config = dict(
    n_layer=16,
    d_model=96,
    n_head=3,
    n_kv_head=1,
    head_dim=32,
    d_mlp=384,
    vocab_size=1024,
    activation='silu',
    norm='rmsnorm',
    norm_place='pre',
    norm_eps=1e-05,
    positions='rope',
    rope_base=10000.0,
    rope_fraction=1.0,
    qk_norm=False,
    attn_scale=0.177,
    bias='none',
    tie_embeddings=False,
    parallel_block=False,
    init='trunc',
    init_std_qkv=0.0904,
    init_std_o=0.016,
    init_std_up=0.0904,
    init_std_down=0.00799,
    optimizer='soap_variant',
    lr=0.00788,
    lr_mult_qkv=0.7,
    beta1=0.95,
    beta2=0.95,
    lr_head=0.00768,
    grad_clip=2.0,
    warmup_steps=200,
    schedule='wsd',
    decay_fraction=1.0,
    decay_shape='sqrt',
    final_lr_fraction=0.1,
    batch_tokens=16384,
    seq_len=512,
    doc_mask=False,
    train_tokens=102400000,
    steps=6250,
    dataset='wikipedia_en',
)
Each number is 200 + 40 x the weight over its row's rms, rounded and kept within 0 to 999. Layers, rows and columns count from 0. The size before them is the row's rms in percent of the matrix's.

# layer 13 attention output (transposed), 96x96, rms 0.251, rows 3-20,34-52,66-83, columns 0-95
083,288,187,210,140,184,222,154,147,166,242,155,294,152,176,258,200,222,163,227,265,173,150,176,203,177,249,226,259,169,179,242,176,219,293,178,201,150,236,221,222,165,177,171,274,159,192,242,139,200,224,256,175,238,169,210,192,197,211,216,212,265,170,261,152,200,205,247,229,217,305,225,213,211,211,180,234,191,180,203,248,225,230,284,253,195,140,207,221,177,160,198,231,194,270,143,192
089,216,263,174,240,134,156,273,199,163,235,197,130,256,197,268,259,191,170,154,146,116,249,246,199,207,211,215,166,184,143,173,263,215,235,208,171,206,159,178,195,253,250,222,206,215,223,199,195,142,184,226,182,199,193,215,254,181,166,240,164,212,163,266,186,186,245,238,231,170,189,185,251,175,96,182,248,239,123,267,123,174,222,187,239,164,208,242,159,231,171,205,207,167,190,294,215
095,254,144,201,265,160,232,243,288,191,182,263,199,169,151,243,205,250,172,235,257,232,137,194,171,237,210,156,186,271,185,225,204,244,143,177,125,193,201,202,193,263,208,273,231,156,131,197,193,255,197,203,171,213,183,227,155,167,172,178,168,174,281,202,146,148,193,240,154,165,207,179,162,167,221,222,249,261,236,168,151,190,154,200,153,135,228,164,262,166,234,245,225,240,233,254,237
078,166,191,250,126,176,196,225,251,247,252,202,175,270,148,194,209,189,145,238,259,171,238,208,230,252,219,181,176,222,204,240,241,163,218,143,250,175,121,172,200,171,162,198,284,207,219,204,257,148,238,214,246,248,265,230,151,220,215,186,154,256,150,268,245,218,232,148,249,198,215,211,158,251,184,230,156,220,182,176,149,247,237,221,143,137,185,156,131,271,265,213,217,191,226,179,163
072,217,133,160,214,252,217,212,182,162,207,221,208,188,162,98,207,249,181,172,262,165,202,234,213,166,199,167,269,210,203,137,162,185,157,153,269,199,217,162,237,102,142,199,237,222,189,216,150,247,111,243,194,221,176,232,194,173,147,141,251,156,194,191,233,164,176,217,188,186,211,209,211,138,176,213,148,284,208,240,140,138,256,144,252,241,160,179,253,163,165,203,207,208,126,215,180
088,271,256,173,140,166,284,325,216,160,187,229,155,223,187,255,227,258,131,207,214,175,153,193,266,262,205,157,242,154,142,165,190,233,179,151,181,174,185,155,166,269,141,236,164,181,210,229,246,130,256,240,204,203,206,255,244,218,195,221,187,238,185,259,198,194,177,191,195,221,280,174,172,175,241,275,236,230,221,186,163,183,198,164,197,189,247,135,211,211,215,167,235,230,218,173,227
074,256,226,185,212,239,178,209,181,205,295,146,262,170,202,222,204,251,219,172,172,190,254,209,190,169,219,165,224,199,192,181,269,181,278,201,199,206,180,227,196,192,82,201,219,207,176,141,168,214,117,194,308,244,216,245,166,219,223,188,218,241,175,162,144,159,190,202,157,307,216,160,194,274,187,182,228,250,234,240,223,109,220,208,246,151,269,185,202,213,189,183,264,212,174,213,180
084,202,215,185,203,188,196,201,233,152,230,227,257,189,177,230,202,261,243,192,152,263,170,265,258,185,153,204,261,177,158,119,198,191,264,109,229,193,210,275,238,215,179,179,251,256,240,204,107,259,200,178,200,276,222,214,290,256,209,256,233,233,96,244,168,203,246,215,217,192,182,191,233,271,207,184,235,223,142,202,202,156,206,193,238,196,169,237,242,203,165,222,206,178,163,246,166
089,248,224,227,153,230,194,133,208,144,185,174,228,207,220,187,196,215,229,181,231,282,243,270,155,245,130,159,284,246,213,168,233,208,202,213,136,194,201,186,304,265,195,234,175,166,236,159,197,209,163,276,233,255,126,236,236,197,229,195,176,165,171,217,187,188,160,273,195,227,249,183,204,99,133,232,204,142,180,191,216,145,182,210,128,174,200,231,213,197,172,167,150,186,159,194,147
071,201,209,261,241,212,278,171,172,168,118,198,223,179,175,241,269,249,195,274,168,196,256,157,181,219,161,269,158,173,221,177,211,224,296,265,233,261,227,192,223,182,180,220,234,152,211,209,251,185,233,168,118,185,285,131,190,198,164,233,195,215,254,170,269,163,228,175,146,124,240,157,201,216,221,204,251,213,284,215,219,157,226,200,207,182,207,228,141,164,205,183,159,197,224,250,213
063,240,173,160,201,193,167,225,185,219,259,167,206,288,228,209,190,234,157,189,190,149,163,227,235,168,252,203,160,154,178,77,208,171,246,199,253,208,160,195,228,159,152,172,180,261,217,243,111,145,228,147,214,236,143,171,225,162,216,216,181,194,218,217,149,217,198,199,168,197,208,193,154,188,229,198,238,134,113,285,218,184,248,198,306,237,209,187,157,243,140,230,248,262,221,223,201
073,260,235,234,156,123,183,186,177,139,225,138,202,244,201,274,118,277,237,196,199,205,244,181,140,199,215,277,183,165,184,199,233,125,210,202,243,178,225,188,210,221,242,209,200,264,185,231,177,122,156,146,248,215,160,153,187,194,142,173,210,238,159,159,148,218,188,235,161,281,208,230,228,121,205,162,257,141,157,214,203,227,226,237,187,176,194,273,160,253,218,221,245,214,169,245,229
084,201,107,165,261,221,231,144,195,297,214,129,203,261,189,196,219,178,191,194,222,270,209,170,149,208,202,142,219,198,180,191,195,278,164,232,247,224,233,195,127,121,222,212,226,191,205,180,237,151,211,210,203,210,213,203,171,224,158,204,252,232,289,124,195,255,161,196,176,144,224,246,228,164,250,271,147,178,199,220,160,224,119,212,238,235,184,235,270,192,235,158,119,193,206,205,190
079,203,244,159,210,192,184,248,275,251,245,152,259,164,256,166,119,218,138,187,186,243,137,180,185,162,258,184,232,175,222,169,265,286,206,207,231,238,175,130,197,240,258,178,212,186,187,239,204,170,195,220,211,293,154,250,193,202,231,225,294,209,241,164,118,216,150,229,233,192,157,244,204,260,191,190,204,204,159,209,233,239,240,212,148,167,231,224,152,234,246,193,174,196,141,236,147
091,181,167,324,296,141,211,178,242,275,174,238,223,269,227,203,218,193,263,229,219,275,202,189,137,207,195,220,180,280,173,246,235,207,140,256,185,273,151,210,212,226,208,268,191,192,186,186,261,178,243,188,150,196,208,201,187,221,228,171,235,197,286,176,191,166,219,174,191,212,210,169,110,189,202,197,176,224,152,156,173,225,139,157,121,166,231,194,210,157,244,251,208,190,167,206,218
068,222,221,183,133,206,208,259,226,194,210,206,236,208,184,203,211,240,311,178,264,213,207,179,197,193,160,211,217,182,270,153,259,195,233,116,156,275,182,234,168,265,213,185,225,218,202,210,235,206,186,176,203,187,247,178,238,133,187,226,231,184,151,293,169,226,210,217,283,170,238,145,195,179,267,167,220,289,227,222,182,150,174,182,166,153,298,154,220,216,122,156,195,172,148,195,230
071,201,168,219,150,221,280,152,266,252,222,160,211,236,246,124,211,185,241,124,254,164,215,142,192,152,170,168,161,148,155,174,162,215,143,184,218,190,216,189,240,106,146,173,136,137,177,189,235,230,231,259,201,250,195,227,171,159,270,189,232,152,152,204,262,202,151,185,221,198,231,214,185,165,207,219,198,158,155,279,232,195,210,218,254,279,209,153,199,207,161,214,143,182,169,136,207
096,249,258,173,169,227,237,180,197,280,165,174,261,227,267,233,239,124,163,215,157,161,204,152,149,222,194,181,198,214,235,167,205,192,239,206,205,209,221,178,226,178,109,204,184,173,255,222,197,166,295,202,219,235,151,178,161,162,241,155,233,206,249,154,148,219,162,185,199,144,213,171,150,261,257,200,228,151,194,212,287,212,269,287,161,177,244,188,215,228,214,163,260,249,234,169,269
079,215,176,132,221,200,247,202,213,217,323,214,162,204,215,115,180,154,242,112,209,220,187,240,193,167,188,235,167,211,153,272,206,122,188,218,224,192,219,279,168,235,297,188,244,194,181,253,134,141,250,225,212,182,267,198,177,184,196,213,193,167,162,201,256,185,170,129,166,241,210,205,168,157,223,185,145,265,163,184,250,264,176,179,177,144,176,242,220,207,210,190,207,142,154,171,205
066,191,256,111,171,218,173,258,218,130,157,213,187,188,172,235,318,193,245,212,248,170,219,168,194,231,226,221,200,215,214,201,202,231,168,228,162,244,172,228,178,196,133,199,231,221,255,233,237,173,151,71,170,221,122,231,197,281,191,144,237,222,190,176,108,168,153,173,222,198,151,144,167,180,187,199,199,214,171,126,216,199,192,238,192,178,263,216,216,263,211,240,218,228,150,224,168
083,192,176,277,212,255,264,175,205,219,225,266,194,213,153,214,206,182,209,201,243,190,113,161,202,237,194,217,236,161,193,189,268,212,175,179,188,208,168,180,207,186,199,219,162,180,182,257,211,208,271,120,220,185,213,225,143,254,213,160,218,177,119,178,267,140,188,160,243,203,254,216,160,287,239,214,234,242,293,183,196,261,150,294,184,163,273,175,203,206,209,206,117,251,225,235,234
084,133,192,237,118,201,182,207,141,197,240,259,132,276,252,197,219,216,257,194,198,179,221,187,210,166,201,223,209,172,281,241,200,220,215,198,180,233,192,268,227,130,172,219,204,173,248,281,185,206,243,194,207,174,253,186,206,266,266,196,163,177,110,244,281,224,235,195,254,236,178,198,228,196,272,228,267,199,181,128,283,228,209,195,209,198,219,180,183,252,152,218,196,201,105,214,210
083,205,183,259,219,221,225,199,201,189,217,225,164,152,187,168,185,253,250,151,230,205,247,250,123,218,142,185,267,123,193,199,227,215,177,218,208,179,224,239,178,233,298,177,190,149,185,273,191,291,140,221,264,197,238,148,151,170,180,144,185,156,157,112,91,269,169,191,206,166,165,194,191,230,171,226,259,205,183,156,201,260,200,229,252,164,179,208,142,203,220,188,227,161,190,223,170
082,239,237,276,112,192,203,180,238,125,149,144,182,223,181,199,124,232,157,170,274,265,191,164,181,212,274,226,241,186,233,232,233,112,215,207,185,256,210,191,220,191,166,188,178,195,200,195,271,275,237,153,202,281,188,146,177,163,275,171,211,169,196,262,213,179,230,193,211,165,222,171,185,279,273,210,190,238,196,195,178,258,190,159,160,176,268,231,180,256,189,174,175,189,187,221,152
068,100,192,209,179,149,168,187,155,182,191,181,185,200,249,150,177,131,203,164,242,235,165,176,260,181,162,281,134,232,218,239,204,182,131,195,202,161,206,203,251,116,186,241,295,161,223,160,202,183,244,127,181,196,215,179,175,203,149,174,247,184,222,189,246,159,222,128,224,158,182,180,201,178,168,131,168,197,183,172,228,253,217,123,217,233,232,202,253,238,158,204,284,208,132,143,206
067,236,162,235,221,167,205,166,222,210,181,206,198,168,194,171,228,195,172,222,251,129,148,238,167,289,184,143,202,161,151,238,210,236,241,175,113,230,318,204,221,257,287,164,194,185,228,248,155,214,174,210,237,169,208,208,267,136,169,210,155,119,174,196,151,229,206,163,188,191,219,213,185,157,147,196,171,156,171,208,235,287,220,220,172,236,222,142,133,194,225,195,278,215,235,155,156
078,231,198,113,265,186,279,284,237,180,176,233,167,224,210,239,194,130,242,200,263,194,182,191,179,220,182,176,207,194,206,224,234,196,172,161,186,224,262,158,250,114,169,239,184,254,113,147,230,159,221,167,133,194,206,128,188,209,253,209,188,239,237,239,263,154,106,224,223,202,272,180,179,168,249,188,196,148,170,196,235,186,186,225,181,195,275,233,182,282,208,232,168,234,203,205,227
083,220,183,213,205,182,259,235,250,200,224,189,137,209,223,186,138,190,158,150,269,149,99,182,228,168,227,275,216,183,161,200,231,148,185,194,236,141,200,254,241,209,195,173,193,230,257,262,223,228,265,97,175,259,198,246,123,245,218,212,262,244,109,256,228,176,175,179,147,275,145,208,192,186,227,207,192,219,249,219,224,264,204,213,279,187,228,162,188,199,213,193,216,189,187,174,187
086,143,185,185,190,249,241,181,221,163,204,174,222,150,212,163,144,162,260,146,181,225,168,129,193,206,202,182,245,220,204,230,234,270,171,214,213,197,179,238,193,266,146,210,194,283,213,197,190,199,152,141,142,244,168,184,213,205,123,180,188,226,180,229,177,128,228,201,317,194,239,232,238,146,151,204,186,153,204,239,258,191,131,229,234,252,259,136,231,200,175,316,153,170,191,200,211
075,177,181,252,170,92,234,219,229,155,174,193,289,132,191,204,251,161,244,179,129,290,251,196,142,239,201,168,240,220,189,158,179,213,186,197,132,221,186,125,199,133,222,162,181,184,206,123,206,226,177,221,154,180,225,209,144,278,243,147,154,156,202,224,244,220,149,184,233,185,185,270,210,183,220,149,212,243,181,214,198,157,235,256,152,149,194,199,226,216,211,177,206,216,210,172,291
077,170,227,173,177,114,207,224,233,134,144,283,215,171,212,163,227,120,188,235,273,302,179,197,229,202,199,168,222,202,236,202,136,249,192,229,186,150,183,190,165,249,250,199,226,195,283,207,233,209,202,153,170,142,200,271,213,225,97,201,218,182,178,216,171,198,243,188,146,177,179,231,155,208,150,191,173,220,210,126,203,268,188,207,82,211,185,257,191,161,185,171,188,165,216,179,181
094,197,262,160,117,202,138,235,156,180,215,243,233,208,212,134,102,162,200,207,217,189,208,243,243,199,173,198,121,203,190,244,213,144,204,195,199,227,129,148,247,175,228,233,191,239,185,197,184,163,240,203,184,147,226,222,213,269,294,195,117,165,242,204,245,134,267,221,206,172,243,230,149,120,213,150,161,214,239,195,258,228,179,175,119,186,240,159,164,157,226,181,211,166,159,210,215
073,266,210,243,257,202,183,192,167,200,134,253,186,186,164,234,256,188,251,252,192,238,182,218,252,301,199,202,158,150,225,195,120,151,204,182,185,304,251,151,253,146,166,176,176,246,119,204,225,276,238,210,217,202,219,186,167,192,237,192,198,242,226,218,169,237,195,165,168,189,234,193,201,126,253,190,207,168,198,240,172,173,182,226,160,111,187,161,270,185,231,178,213,271,144,222,240
075,128,108,72,188,270,158,193,172,204,218,221,214,190,154,225,164,182,187,262,149,236,181,215,249,165,178,170,236,136,241,201,172,164,177,172,162,202,200,190,131,221,171,251,278,187,218,180,149,177,172,186,182,173,244,287,180,233,153,249,211,259,167,156,160,253,242,251,181,214,234,236,204,177,184,224,165,172,87,234,215,183,215,197,265,247,145,212,227,197,185,222,184,176,212,201,204
083,185,183,223,189,144,146,184,159,255,151,224,130,189,235,207,259,243,154,167,257,268,222,195,199,174,259,114,216,246,188,225,132,252,183,180,165,192,158,126,222,238,217,212,174,196,235,204,232,123,249,235,221,200,177,174,233,204,237,200,243,220,185,113,206,202,185,213,153,269,209,166,238,210,138,239,199,204,231,291,223,184,280,176,245,194,149,229,159,156,231,175,282,201,239,150,223
070,224,158,228,188,198,135,239,111,136,170,200,190,143,202,108,131,190,163,233,220,221,179,186,213,207,256,175,191,228,142,166,164,106,200,183,189,195,132,177,226,197,202,169,216,136,266,208,150,167,212,181,192,208,292,213,232,248,219,235,152,257,218,194,217,220,189,296,199,187,191,174,188,253,185,151,86,206,130,200,213,291,235,167,168,176,176,224,193,203,229,172,212,175,218,194,228
076,196,175,185,210,228,242,231,207,158,204,187,188,179,107,140,225,256,196,129,241,190,160,254,210,70,177,189,189,182,173,169,212,175,145,193,210,90,253,144,215,207,213,171,166,206,111,181,256,253,181,210,282,235,251,186,168,213,244,262,153,206,238,221,219,198,176,181,171,197,187,219,239,143,212,193,210,169,196,257,240,181,139,171,278,163,196,207,197,190,159,254,266,214,183,180,154
143,229,234,218,263,189,235,191,215,121,228,208,192,126,181,138,211,180,215,226,231,236,191,134,236,162,296,208,228,124,228,148,153,239,247,150,257,195,222,172,146,257,237,167,188,162,171,136,179,237,170,238,192,272,237,227,149,209,227,179,202,278,217,230,171,223,211,191,164,213,177,251,211,173,111,195,200,184,116,188,208,212,155,194,183,109,203,233,181,295,226,180,190,190,222,239,231
140,269,183,235,178,176,264,288,151,204,254,174,172,217,283,102,211,231,185,203,163,235,208,200,189,173,208,148,153,107,239,180,102,161,191,227,236,180,154,183,178,193,221,225,202,241,157,223,216,219,226,254,207,212,235,181,212,177,170,157,193,189,211,233,228,246,189,177,272,166,226,208,207,200,198,210,152,174,87,209,220,164,178,178,232,136,232,274,155,228,203,119,241,151,171,253,186
123,267,250,300,195,197,267,159,152,213,189,150,158,146,241,224,165,190,270,177,200,144,152,242,174,99,226,159,220,164,218,240,231,148,153,227,174,156,156,148,229,196,181,193,260,260,198,191,209,234,214,213,207,231,212,165,223,168,212,224,179,188,116,161,209,189,118,233,211,126,192,169,250,200,205,169,131,212,230,194,218,200,212,129,191,260,151,190,172,195,150,213,215,184,204,279,136
118,171,190,233,113,260,139,192,221,242,205,168,291,208,169,156,174,188,135,192,174,225,244,175,158,207,212,152,171,205,192,233,194,167,240,221,264,190,235,263,196,167,238,213,224,271,167,209,176,193,207,177,189,149,191,213,213,227,175,192,208,198,272,184,185,279,266,223,193,230,216,257,166,174,154,278,247,237,262,144,205,238,107,287,146,193,213,235,194,120,253,161,194,176,212,140,183
141,255,235,131,171,166,230,183,214,184,210,237,188,242,171,253,167,212,140,212,212,167,254,227,178,158,232,140,202,199,185,208,189,234,185,210,142,184,224,270,256,136,205,165,174,283,239,139,252,204,171,168,109,179,149,194,235,245,179,193,191,167,156,230,243,139,179,200,157,233,193,281,207,200,250,255,245,219,145,264,168,167,181,254,184,121,196,274,211,203,156,105,232,206,221,182,225
147,180,169,114,187,186,168,145,168,211,196,278,195,198,281,247,213,161,247,195,174,242,256,134,248,149,224,215,190,214,126,186,179,252,177,182,205,193,222,173,194,242,180,177,196,166,159,211,269,161,230,168,194,158,182,136,247,187,174,221,210,286,210,126,181,160,246,136,197,214,220,119,207,216,242,177,180,251,197,253,209,108,215,196,251,149,140,234,128,213,163,229,186,139,253,184,198
130,239,139,162,229,223,208,170,207,213,116,183,246,269,119,246,180,269,203,257,216,198,256,208,217,240,181,245,219,212,189,205,176,186,209,214,222,230,235,212,182,171,180,232,209,120,179,160,239,263,189,244,262,190,200,144,129,137,209,209,153,165,286,178,217,210,212,179,181,152,187,184,245,220,267,138,183,125,112,175,131,142,236,138,222,227,177,240,237,199,181,213,160,214,246,175,150
149,218,153,156,149,174,140,206,180,247,209,213,186,139,175,224,228,259,164,171,218,224,196,184,167,200,145,258,174,243,234,254,133,169,137,168,228,254,225,205,178,163,125,231,190,204,180,341,214,155,222,154,184,260,185,209,207,171,170,180,234,222,164,154,210,253,237,216,288,205,277,165,250,158,200,232,160,230,198,156,238,190,193,139,141,195,274,139,173,181,188,169,177,231,207,208,157
134,184,241,155,213,194,165,158,264,162,179,271,214,154,156,251,176,183,190,187,251,124,239,171,99,180,249,211,233,173,186,182,218,236,175,211,199,196,232,236,228,262,172,290,175,128,234,196,218,164,141,182,135,235,219,211,246,198,182,209,166,166,135,197,195,198,180,266,142,253,210,270,113,201,191,216,197,170,217,250,175,204,197,226,183,247,167,219,228,219,143,139,294,202,242,136,197
114,195,300,181,259,224,154,180,228,202,204,174,174,219,190,256,237,298,220,264,154,124,222,257,183,200,196,203,238,181,237,152,132,182,187,236,137,194,155,279,178,173,267,217,226,237,274,130,212,179,224,224,102,162,169,247,141,208,207,178,245,149,242,227,158,246,180,223,174,199,218,222,191,231,190,232,250,163,166,214,224,185,248,187,204,223,214,118,225,199,242,208,207,221,193,225,273
124,206,176,134,138,238,179,184,103,294,203,183,198,187,167,225,194,204,166,133,245,232,270,287,191,253,247,216,141,214,192,161,239,244,199,186,221,215,250,203,174,196,230,201,144,302,224,212,217,163,223,195,234,144,174,218,216,148,218,202,272,246,164,157,180,239,138,168,103,203,177,229,194,210,190,198,184,306,223,173,239,198,255,163,168,140,171,207,177,192,220,214,197,210,222,149,191
154,212,142,215,208,193,276,140,228,267,279,201,231,142,212,221,187,230,138,232,181,209,190,273,192,217,164,191,242,276,144,142,201,208,195,214,166,203,151,275,186,161,237,186,240,232,279,233,171,174,206,208,210,208,194,143,207,244,240,148,191,197,211,232,198,248,209,268,259,213,144,208,271,180,209,153,208,211,168,263,217,175,206,153,150,164,249,109,200,294,223,185,167,172,221,190,264
135,145,129,165,255,245,107,200,264,204,185,191,215,266,175,253,194,157,219,203,340,197,239,156,183,90,211,165,176,186,239,198,252,158,206,204,206,221,202,132,195,183,251,203,167,161,133,196,203,231,129,228,166,210,177,195,217,252,247,241,175,258,206,195,220,253,198,200,182,272,201,215,154,215,192,221,242,241,168,218,209,166,132,257,262,215,220,197,202,190,164,160,192,222,237,146,200
114,206,255,166,226,182,172,205,228,189,212,193,193,198,228,282,203,201,171,238,147,263,181,251,172,150,187,208,229,143,231,209,192,196,146,223,217,204,259,206,214,250,194,168,209,267,191,243,184,248,183,179,166,296,92,241,182,143,168,116,177,140,185,196,242,208,133,252,275,230,202,186,208,257,179,210,244,233,231,157,185,144,231,173,234,188,196,274,189,114,152,182,252,263,177,182,148
140,179,183,229,162,261,232,255,139,198,209,149,176,243,175,144,197,251,197,156,213,218,250,127,161,301,299,218,186,246,186,206,146,207,192,196,231,195,210,254,224,184,203,190,176,268,190,126,212,232,264,171,188,139,213,217,145,181,205,189,202,220,200,222,207,229,213,122,131,218,159,142,202,249,184,248,176,184,170,141,190,251,224,243,227,185,186,239,249,192,233,237,127,155,242,293,235
144,232,153,217,226,217,179,208,211,208,170,230,173,136,230,203,229,284,189,205,189,135,228,155,124,218,228,202,268,292,163,147,115,166,117,208,194,178,154,175,273,176,206,146,187,117,185,189,208,166,235,159,201,263,153,143,250,223,180,158,207,231,206,170,223,263,205,214,208,250,151,165,212,165,203,184,169,194,129,225,210,155,261,184,242,155,213,186,129,249,186,187,167,149,237,234,250
121,242,320,230,170,239,150,217,162,183,208,224,179,191,223,134,190,164,162,195,132,250,194,190,96,192,123,205,201,195,89,139,263,207,186,180,209,160,175,180,233,246,253,118,192,231,162,114,203,159,233,179,244,181,205,198,218,229,218,179,234,268,134,123,215,196,187,225,174,215,170,198,161,259,207,173,244,263,192,196,227,201,249,250,220,209,217,242,177,173,203,223,167,205,198,174,219
137,223,185,265,225,226,259,196,139,174,146,174,180,126,125,207,209,228,183,151,235,121,176,216,161,204,223,218,144,190,230,221,278,191,237,158,204,237,212,149,214,173,215,239,195,260,182,243,200,225,149,152,234,203,223,222,271,160,200,284,263,236,138,222,200,205,230,219,129,176,180,248,211,188,186,186,121,247,128,226,254,265,177,239,121,238,189,221,245,223,211,162,185,245,173,175,250
# layer 13 attention value, 32x96, rms 0.202, rows 3-20, columns 0-95
108,240,181,240,176,156,146,240,205,257,152,261,256,162,257,189,166,147,235,194,194,198,130,187,199,164,241,139,297,231,247,198,200,200,229,247,173,165,143,213,274,280,198,128,215,211,215,175,221,257,177,180,193,229,258,214,163,247,216,153,202,202,176,202,214,108,232,184,154,197,224,231,184,173,202,147,191,210,180,256,213,251,187,219,170,188,144,264,241,287,277,136,181,184,204,230,210
095,122,198,186,155,148,191,217,253,226,238,187,187,163,227,180,244,147,216,183,186,154,180,155,181,218,234,287,257,241,263,276,231,202,216,143,188,212,190,187,201,202,197,195,136,272,234,147,182,287,147,239,248,171,230,212,254,255,196,229,234,174,152,156,210,134,226,262,219,209,224,189,150,200,222,169,248,193,188,163,215,205,271,171,171,153,130,222,177,220,246,299,264,209,180,194,147
090,227,171,213,207,166,223,235,138,251,271,179,228,217,213,132,191,236,268,234,263,252,178,199,191,147,189,144,180,128,208,155,203,159,220,197,140,157,260,149,171,205,242,175,239,211,214,199,170,180,139,175,114,209,146,256,185,132,235,181,209,171,221,132,193,198,189,156,292,185,208,226,243,220,243,239,184,281,181,149,213,212,117,174,231,158,226,263,151,210,217,177,197,247,263,199,227
099,190,237,251,171,213,197,238,206,194,217,296,273,245,272,245,213,120,242,228,240,161,224,164,156,167,191,120,245,158,175,161,210,221,143,206,153,139,217,266,180,152,216,241,238,228,214,277,158,166,154,202,192,254,171,198,204,218,194,180,207,169,124,173,204,280,192,273,223,226,191,173,186,184,238,229,163,210,227,283,147,243,178,138,183,172,202,205,152,222,150,202,179,232,183,239,269
104,150,217,204,213,274,190,204,223,196,124,262,167,242,164,187,251,217,211,212,141,231,212,158,164,214,220,147,225,139,226,196,312,226,197,189,256,199,222,226,214,213,155,256,204,149,150,157,148,210,257,145,213,93,197,199,234,249,156,142,159,238,226,207,161,185,180,179,144,171,217,202,207,187,212,101,199,225,256,264,238,226,183,205,185,205,178,117,239,285,171,176,216,206,167,190,233
102,178,101,160,245,195,186,223,195,236,160,213,197,256,200,188,172,214,195,260,164,163,241,145,246,193,115,129,211,293,193,175,163,265,224,219,205,168,156,179,173,189,228,218,269,204,142,230,219,235,119,175,235,134,199,158,159,238,183,230,178,232,224,181,207,199,230,122,167,115,183,183,213,212,212,215,155,209,200,215,150,142,300,277,234,179,197,176,160,236,182,182,208,154,147,165,222
115,250,186,211,183,222,124,147,216,220,205,228,253,152,152,154,236,259,229,241,143,208,173,185,175,215,202,209,174,206,228,221,216,206,263,220,234,83,167,144,179,196,187,206,143,175,149,148,182,247,282,147,151,235,131,240,156,194,183,200,200,244,173,226,200,182,193,112,196,234,253,200,207,171,192,227,232,210,174,181,193,269,218,106,156,251,174,224,149,232,220,137,263,143,227,149,186
110,224,227,174,226,226,197,224,179,154,207,214,273,232,137,249,206,146,232,159,158,203,173,211,172,216,175,231,214,180,145,213,120,203,130,173,186,245,171,195,154,191,189,229,138,191,144,233,95,208,200,233,183,210,199,143,213,134,184,188,249,195,132,201,144,165,241,194,264,146,174,186,198,112,198,202,144,235,226,165,198,189,183,157,201,192,257,161,127,140,97,211,235,199,226,284,243
093,242,177,248,175,150,272,280,143,206,203,211,168,155,237,157,179,191,195,224,173,186,186,200,213,176,181,310,245,243,215,186,142,196,102,194,145,207,212,99,219,154,199,213,223,224,195,217,218,165,161,220,252,223,114,151,193,218,238,231,270,215,188,269,227,214,159,232,181,191,249,233,178,136,241,257,170,157,205,192,142,153,157,200,206,223,280,232,186,183,157,240,190,248,220,253,200
091,215,231,227,249,226,190,172,202,180,212,205,221,276,230,158,284,212,145,208,183,283,207,160,192,192,163,191,180,143,153,205,254,131,130,172,163,143,273,199,177,200,268,203,163,214,185,263,175,219,233,247,164,183,177,188,152,108,197,295,188,243,202,217,257,227,184,213,158,267,194,223,116,205,231,217,186,248,252,279,209,202,208,134,193,213,183,195,241,285,211,190,216,233,239,194,174
117,260,155,246,150,166,225,160,215,225,214,271,260,141,180,127,176,168,147,198,196,140,249,265,210,173,188,233,221,179,237,168,245,239,153,209,263,236,179,245,152,199,223,239,232,216,182,235,159,229,231,249,233,220,159,186,193,149,188,255,266,217,180,211,233,253,208,237,249,206,214,161,184,210,116,192,305,201,197,218,163,238,190,199,127,274,198,209,276,272,223,176,150,224,165,162,193
096,216,175,216,246,260,236,215,193,168,161,184,211,254,106,341,169,236,225,222,193,266,175,177,118,160,166,210,234,186,231,265,202,188,239,223,181,216,215,168,276,144,277,176,186,103,185,227,153,215,209,203,196,189,249,219,225,214,194,196,230,180,159,192,156,263,185,208,233,217,184,198,231,222,206,213,136,230,212,181,136,210,117,146,273,154,181,179,173,206,241,175,155,216,222,227,249
087,207,262,174,195,222,151,198,127,232,153,198,235,193,291,167,190,203,264,223,164,197,127,237,197,131,126,227,184,168,227,190,248,243,221,202,307,256,207,216,214,221,203,168,113,188,181,189,254,226,194,207,210,235,142,229,120,261,234,163,199,179,164,215,146,138,192,142,202,256,247,174,237,179,217,241,196,200,202,199,179,124,174,162,232,168,204,191,115,216,270,206,240,240,187,161,204
101,206,191,219,212,145,294,202,173,209,139,228,161,253,238,239,229,223,223,173,191,206,251,238,216,237,221,171,198,255,175,205,263,175,228,232,147,152,270,186,235,216,160,180,250,272,195,272,214,192,152,174,167,235,236,190,161,170,247,178,132,214,267,195,210,193,267,207,124,237,184,279,192,297,209,245,140,215,186,188,229,232,207,229,160,174,219,213,284,193,152,202,116,183,251,206,160
110,172,165,223,162,170,229,211,161,190,224,254,244,249,122,116,189,233,140,191,111,128,256,197,177,254,199,126,231,208,187,183,176,214,223,248,252,222,209,148,274,150,161,235,238,191,219,198,154,214,251,184,187,222,257,206,168,198,206,192,273,204,172,195,151,181,231,242,111,217,288,174,140,233,157,163,258,168,228,307,192,241,232,216,196,217,199,192,207,221,185,194,169,163,206,162,215
093,201,289,222,216,208,226,253,211,209,197,159,148,238,162,140,213,200,208,272,182,201,197,232,197,222,173,179,210,156,199,215,265,132,190,213,164,226,229,249,246,276,208,148,250,200,210,212,170,251,239,296,204,237,154,271,256,232,229,175,180,192,162,178,179,171,155,188,193,223,182,170,186,204,187,214,181,121,208,226,267,232,294,139,257,249,194,209,213,156,139,160,146,308,190,188,234
106,241,236,205,202,232,141,124,229,218,237,165,223,265,196,268,223,188,217,177,164,220,219,209,249,207,233,241,189,239,169,235,149,187,173,243,173,178,196,119,191,125,244,212,136,179,163,255,184,318,154,171,139,262,238,236,244,213,257,246,196,243,214,179,257,185,245,244,264,211,133,292,169,244,199,186,208,167,260,223,264,220,247,175,193,190,205,209,214,165,217,255,227,209,197,207,170
084,205,229,172,163,251,180,127,209,143,221,177,209,207,222,249,190,183,269,203,195,151,157,149,154,165,215,130,165,187,230,241,240,207,178,185,204,214,245,252,167,231,185,209,111,159,229,170,182,238,147,186,241,207,181,244,231,285,247,276,219,198,307,168,180,203,205,248,182,176,196,127,153,172,233,176,220,251,248,167,172,243,264,254,208,150,148,235,158,174,228,155,171,179,197,290,177